From a checkpoint of a small transformer trained on Wikipedia: learned positions.
Each number is 128 + 24 x the weight over its row's rms, rounded and kept within 0 to 255. Layers, rows and columns count from 0. Numbers have three digits each. The size before them is the row's rms in percent of the matrix's.

# layer 2 MLP up, 1536x384, rms 0.149, rows 1318-1334, columns 192-383
102:103123100130126086099173157121117118114143092117170152133146122125132123112091103158105154154146124162139108145101124147135093155081127103106094078185134132116097123151110099107113149115112125091099139111145108137088131169119112084166107135152145138118133118090147107139096109163129153104139117098146107151121140162108107124132111134115113099151133141144118128081115126123091109115120107211175121116101140122164160140141052118113103127116108125072107129104133152132123154118133126097144147106139138111123130140152094080140150132121175093102130113137145130140164150171113171156
114:132135147109159133133118160114069102116151147126107161164123110162130127098108176136114115094153106139115104139139143135127131096143136103134105136146094126139082147133142114111077118146136127114153123117146126117113184122137140118089122176162126087142101101130128127115113135088084103130104131155139162135113111076126142119122113105123146156113157094061101141133126143163126156134101156140127158114123150092101155117147108212130117147128126115131146139108104129124158128169096116148116118199109128105139128132111155144116112095162122146109114145148128103111134120074130153186
112:122133143174104119116209143145128126125088086109136142105109125140094101161146158121156131167135095119147108110121133122116149143108107143100151124121151123114107150106165098139177158101160122120132146115077163142130119165144103100105122141106097116127120135068161124153098110144171121145138117106102142120143101156144153172142103145124148156085134155124202085109121143140122122177136096097084120158132105121142127094147172139110144119126172181154113124105158075133122118129156085133112124154143154137151143145145176162124086136095134086109123101124154113155105139140109125084
107:137148108141123181139113144135108134084132116128141139128157132167165143117127129154173114116117087143137105121113111126091170124157203128127135138174138115160116153098115144122110130118118103128145093144114129114156148147088143149137121132147136132171111180133110154167112120149127139155146093150156117092153140129109139102131132138150129160155133142106112139130122099109125171130129142177119113102128130132171144130156100128121103131122087135134135108163123095142077099125128125126097145151135120110147144125151117111128124118154139090073139163098132151109090175121100079132
126:117142180149134127134094136117111141164128134108088146129133173110153120126114140097118111142080163143163102122065097073129121113144156183142096100154115183122100093130127112095113166119114092158095099129146129122104130127138102149120128137158115164100107122121134138140117104145142111103112148100148130117123113141113169156061155126097082121152139137130115067126140157131090145102110133103104169096091091144116113144113089106125120164117124161115163143108142137140122174139149113137134128111133123131173143130148130132142094129158106120124165137171117122106144117136102148128
105:187099114152123093110127129180110120106135158150131147104168110136142082123077124173125116112099149115119137142090098179116144153143137114129112155140094086105152140101166162104129113155113210125107139105153128107152092094125150136095100111130136158121131085095105123120156103117167114122139130110090135172133130147132106126147117135128180084142146155139154069082108068100135071154169139144126140099091142128136072106165140124152117157119112062147140124117096142114066102125156138134143159126131117135111112128166121091133131130131099132126156133158181106144123147087128114131
100:093143113128127141141149146124105132071165073137139142126087117104128147123134171145088092125131109110117049091157118140149149138122092102114152139184075140078104105148133139121161139135095154100125100131120108152096133136115175135055113110135108142103101137136124134129118134136179148114153155135150115165065141062127115141162157118105113176164111121168173098161115160127102118121113124124104117094102122120130122173134101148103163121129154127152109106164154104077131130136123112100087126165140134165098095130153150130106119118187161118121156130146142125097143104094124123133
098:129176123083186066134155116108126132128123159153170141124140114143111124128147135124143153092165098121163137133050184111085153111164132130124147119115117158093077170083108163162150113102155141118142146136126146102101097110105173131103145156194126136146116127117155121136126161094124133105144105127119131122134120075124140145140111102115126133185132110094093115136130157118152133123124136149126115096083104107089091111141137171112083126130140134122084116113131104131090100057094157109118126074121111107127108113134126137124126109100117123154076118133122127115120117129153129114
105:158085141155095115106136152104125119115098106119130082160164143158117127139130138148114116134094136105106098136069118146117135123126128121133138149148129120127129151124093101116126142126114119150138097115078171129111123113143119120104123139135097125140135122147119149154102111091102141094188150101115125141131172153119128141123148095148158178123135115115137119118117186124141130153143103136142117123143117098135150135126118124123167108101107165105160126117129143100126131113156125146143153121123146147102116121159166176108060110114129156161084154176099123129119094115096140139
112:219140145133139180084073117105144095094168107107165100111112134187148100155124144121158134152161131129146127138128114154136119160111164103165171138139120085174179176079107141118081170136108136101117156133178120120167140080095114147093108113130136107113149111151152114144171164094121143139166164151123129151144123114111149117134131131124151117137118084105142142154111094107142139137154152133129174114148128104148130142114115100160120137139119129103139093125110131157137110142138141120128126102130112115109142114113106120114110143057138138169126144142114130155153170111108115156
103:151127100110105105123093154129115176119081129138090129138108132140137068134128114132129139114122112121122153134156152148119113098105155110175083142107122117121075108101088092117087176122208124092153124144133152148130125130161151187151114152132151149148103099101150135141174146107077158123135125100164136093114144114090156119090149157138164116118136129100125158118121134183139118151081172130151140143141149074121142101141133107102107117100135119108132139096128130130151062084140101149096126098099109139150109107153102156116109185148116135131141117147142078102107170134108111165
094:161148101128144137115116138060101143151132116119123130170132155201100167131105140144142158107126157130131143074133117095122133148142153164124174110099181169090117107159099107157144147161140119102096117142129105128146155122139131098137123113150121109082133126121129115145150138136115111110109147158108143170104110104131117128106099139164132168140093117117121109146090110129087134126125156121159180163123095150094075136110133123116150137116108100140107146141086119138161123120116161144150130156089136144183090143124123187098112174150119078137152103092148109146111103121129132136
101:137137142109120090144057153158128140167145121122148136089094144117144139068075140174130119111122115130131122136126130114132150133138147108125129148137105110104174111170134152167144125118146130124081115132132169114114123120134126140079079145140127100114165122104163138055124098117116099108070135101118165113136082149133128157117103140181106129154159113107147120136165105172122092090104122115151142096139109190108137139144148157075145119147128156130152163124074149072136148138123131163123120156148126109097111104085148159163096138129117145185147131123129090132152158079105132154
099:093093137094116118120136112107113145166126102099153124091157119145159125058121074125110140157120162110142137155093152177100111070117126113116130139143101115098110139099153160148117147098149067138145157115123128147133125151136106098144103114135154136142129086088133114156121131077106131130085126109173129116075088205129126175140151132175144123121148153114106118173134129102165144121130148124131154123135131106138106154153134103155111133124090127150123106124187135111152124159123123128145176137101124101112138108110124135118104130103113112116118111152075127143124132109120122058
107:107118148094169191123139105169106146083121124185099117149122164068144138121111171086083110105108151094103104083089126140137172076171141154122133158120134131142088080147105098126164110112081136148135096152154131098146135141166115142125163122103125144176134128108136122121109126167129115117090135109149127128140131120117108111127102173140161128164111129158092131116144133114131147109173132115143133137081130161122125136136113106076164098112144124148107145090103141110099159145155106137128141165108097150096155103103115176124115124149112144111110140125120091082113131085157101140
094:098106139115161133108159128147151082121140120087127111125179135140127117127121127142146144133121126163172125141132136088044108120116162136132142126134100136111158127083122120158161116147131165105105143094103139102124143131126133135131099131136180139147146074127127118096147135105102126132193060139147099158118097116092143141083091124081133104105109126127147100146145110137130130134140143157202113145108137156126124106092142155094122125131119135122152152130130140120093122100147120118118150131156158113108106119139124102144137105083109118156156129087102162081098148085104132128
105:130163114107113091101110142093098109149154129163083122179102134195161143133133156162156091107132129133133119127128114119164148131087122129126110122162119080138142119107137128101138128081131126115123113124103137119155156107070122116080156133159108158114120133092183111118154152106113135089146107175149111097132096143077087130123095116103125102137167131119146144118125133120145125162112173122108142127093141108109130107143136108132107155113120139141115113150125123094085132128097144148130163154107132161094077112086091141148079112135139119112089156148148157135167152174106149108
# layer 2 MLP down (transposed), 1536x384, rms 0.237, rows 1318-1334, columns 192-383
102:137132153131127098129131131127113138138141159167143107163156135130138086115094125107110112099121147111156125127147179122115141152181135105133177108130118112154150117140087116145138125121104113105122138150130127105127118143098086144144117078084131172137129186128127151108138156128100143092178153143110122155103149153142165124140116077145135123150095131092145096086087172099125141107141112146065149132120090142074129144118140148099078116162143153099143148201155116141086124113140144125127134153108168121115153103121109100134133162142105146172090128135144105159102128154137160096
103:158071114140110115139122128115161141106126115154133113150145124107132166144132114148152135132174138107091092137142141158147118099101144157074124125114139142106130141138125146088123097149078141070167134130144145068180140117087181131135127128105152128143117121122148119110131091165130160126103134119125157124108132107174130119092087107143097101066165170094147154087109146128101160112082094190106157126099100153131103106132092129134132117121125151146128167133108122169151135125123150152148121157104109131102138115148156166083138108132086141124125147134135118143116106131120163141
089:138112120123142163148099097109120146134157158130130152157146121063156129108122158138160118112102129114132126152171113100145074119121123119143132125132147151181137124113142132108116132130092164108122106139159145092109088117175148129133132122148172131126124127132117115103149091125168161093154142096120105129093113101151151134108174142137156064158124113132107120120125152098112133129116134133164145122147110136121158094186115065106102103113124132148167170137155152121160157088176174129088114102089106101103123105148118125156137153151144116119122135128117147098144111116142154150
111:129093135102163126145150118135125109142088095115155141149117121146156141146134125129125121164134143120120143133159165129131143135195150143153106130128092099148158163084074141116145077140118114120113135128134081121129125122151123097161126140133133158128096078126076149127147128154126177111110132135138123126130083129149150085111087122166127148183130119094101132166121119092152081137141164168132110134127183118089120128118130130144133145107100105094119159151109129125118140109174104128089151102131125105115147107105120119135169129110099142112140108127151127106159139155122127136
094:159080126147113131106154127169162118110141087082102153132124095116103131114139116099134168105139132133122148078119147141120158130114135098067106140105145105111164149101128135110119124121136121088130102140169166195135118087090137088137101141115141098146136162126122124121128153116134108103150123168124139067120142162174148108132100121125166120107174102095096153119124128104130115136128067110135092152150192107097116144119156105142131108164115138135093143111130081131124102085168111130152125124107128122126101123158141108124119139110160103109059100100098126168136093113159110088
102:108145086174139117105074166102100113144137101135139105133158126111141149150149132134103124133146075130140156127114167112127175088130094151122138078194103140101112147165155123122133130091150125137125070153124113103127165119164117175138154134141140146140117148129177138164138128120115132074097113115138172090089128141125089145103119155105118152098133141163156144114154125147136108133113150119166133175161144146147171101087154076171140098130123160118106131166167092136116167150143086109124129138105141145161150153116101145162124161079138130129116122121122148106145132157059159133
093:076131106137117141102124155138138108175119110165128124153200125096113143112130085124137142087112122116074133140136145117143093173140130125115114142104129118118161102114124174095112134167145113166061155163150139136124127112099092097165131110092114161121153122144167126116120165121123141126166165118070147161165122137135163124145091157150080133117143159150111123149130171114116113091137141114134147141101142117128116129159092125136111115142076128164134123107144119135088120087091143123131149088110147087131169150159164145126167120096103128123150121114118100146115158141164160126
097:163126121088132159079130156141151132157100138139124114162105127150157169150120121126102151109120148067146131158126154124136114147144129145147137116152163147127092109067097126137111110156122130149144117109150087083132110120143136109101107096084141176124158150179098117156122078110179084121149157145109121128123126132114103132122087114133119090148147052152126138143067127081139175118072158138151143130151104137151115097137091130101116114106132093088153111127102153170137133177133154103113144136109110138167153128153148104144106116163145159148138147113139156115134098115161120127
106:167165098134146132105132137092143146131114118143151101103158111166108127127095153174149119127123145168115136107110121102136127095128144154133120084165104109088112145145138107125139128144104141114123130127120151098083151141141146149119117141068159138103125134108164140193119144116139115112136079177127155151098102152148111101147127157094131161171099075105118127133120131132143106146116104150158135132107098092108104171151116136102105134128100115164152141103117112101125146086102183110111097179143133126120130124129160135101145104115108125094129140156144119154130139141166150071
102:078101134101150142168146117101106172085107137126154167155128137084131149120071165073131119148165098111118116081152127144141112116142122109150103110167074160138164126172147134133145147137170096146084108090100101148060129113155128093146157159125138129188131170122108167100092114164146132121132107147122134159159138108116107134132099134135127162118134115112120127127131152147131101152093093146130116133131095173088136132174116088169140150104127142137142134110090134130114140098134134164116085139150089130122161106080152118115141158085095130125136124162107136129087093117142149125
101:127095140141134099158151131152123109132123131162104140076132108099115180084124130081182128073145125138118142077109111128157144105143137101101124112127083114172161144097135111164129105147134091155094141201143121144156150098107101089139132147133056119134145103159124167118116130111136137116138131144139122143142130141132126112109156162140137144135159177134171084114135117115138150141156126168070144119111146136142166090121127124140137071112137132137152142127134146137144146138143117108161120104105133140092122116086174149124148142149125129165119151124096147153126139104148142129
100:163119106145140138121120111100120183108138061124117104127123103155068158172143085131112158153142129140113146140172126122096157109112125107151092113161127134124119134130124091179129134093123152157114143161164101123147141146122120110167141109136140156106053097126143086114134147130144112136146099132121126175159126146121134162119171131118121148147121138138106135144123201121122135105090071149162076126132119143101154131124164136178125121115130158105094137132102130156146085132093135131108161132156093135167130150125160107083152099136150090168120136078114131116123085106127106145
093:125128162082105120154135105139124123148115099111154159143086148159149161121133101109135137155085141100124189168150161149106127117134113125164111138150108164167150091169123097087157116140108152114153169113114133125109143158149098093127083116096104130107121144111155150146137124114106164152141142184078111109139163126167150142176126155132109162119131158118087125151137151130143116152162104153131146070099123099118120156161113120113110098144178154146144152131128145113105142134148110108133173141090135142165133113096146098132134100120132114105156061126127187099156110131147098136
109:075131072122178121098104094170130100129139157132175133132130163146118122116146157129120179161129150144160195177151129167080121125151122155108097069130089101155132119122109130104136125098136145098109097123104094135128089093168144112107107112118116139131177084131109114172150129114125124113115088128162163074113097148111130128130143126131104145135111139151158082106139119114131137117108157163126115154110131138130102156152123156128114128113105115144129139118177126120153136120104148160167147168123159137129181118152112143119100125104148112121107105172130111144136105098123119114
117:134091122106133135089170081166078123076147115144128165092126073090110169144095129111134120100134137142106113128129122133144161121138125134102084140160147139152114147112108092148121130117128146149104113119150152117142158106116090139121149137134139130209112127089119095113147116114140133120127127139051138126111156185158117098122153126159144154108105134107123133122136132087123117135163136119159154144146102182087110143117145155158110128120106151115139108104106136151114160092143114120135135162115099121122127104129098135174065146108156155092146125104133121130157135123108137102
109:146146128127108165163103128074111110117156125083136094142142134146194144153187106094096138160122085127124094112193126087139103110153120124132120108163109111118114113162124128148063121111127132112150109114139129169113136146138125147134111130107109136152109159147080122120147135092128136115103131125122188101141105070163127123152111150118141135127132107158120148147073101141115117077148125106181154106114101106091147114067094114158135148155156151098166167113143129127104121144173099105098125118080147124103149097091133135159137130092164111127078139141144108106148120131132135148
095:087124141157148175111146119134141143074161102129131137127161159107152115116124124099114172146139110122140154140161157132142110127111136153108124156166118160155162107173153125158128132120159127134148140154176145145131127175143098096107148141103163103090122134154110120142075115111136107145132135145119093116115153117158125163108181084124132113134096122120109104169133116090133126132155119123141088157109127123126164104103096099198136131175156108166104154120123162146128125095125112116149091147131112122146094125126132116115115108113170189125149118099125165128111098130162094094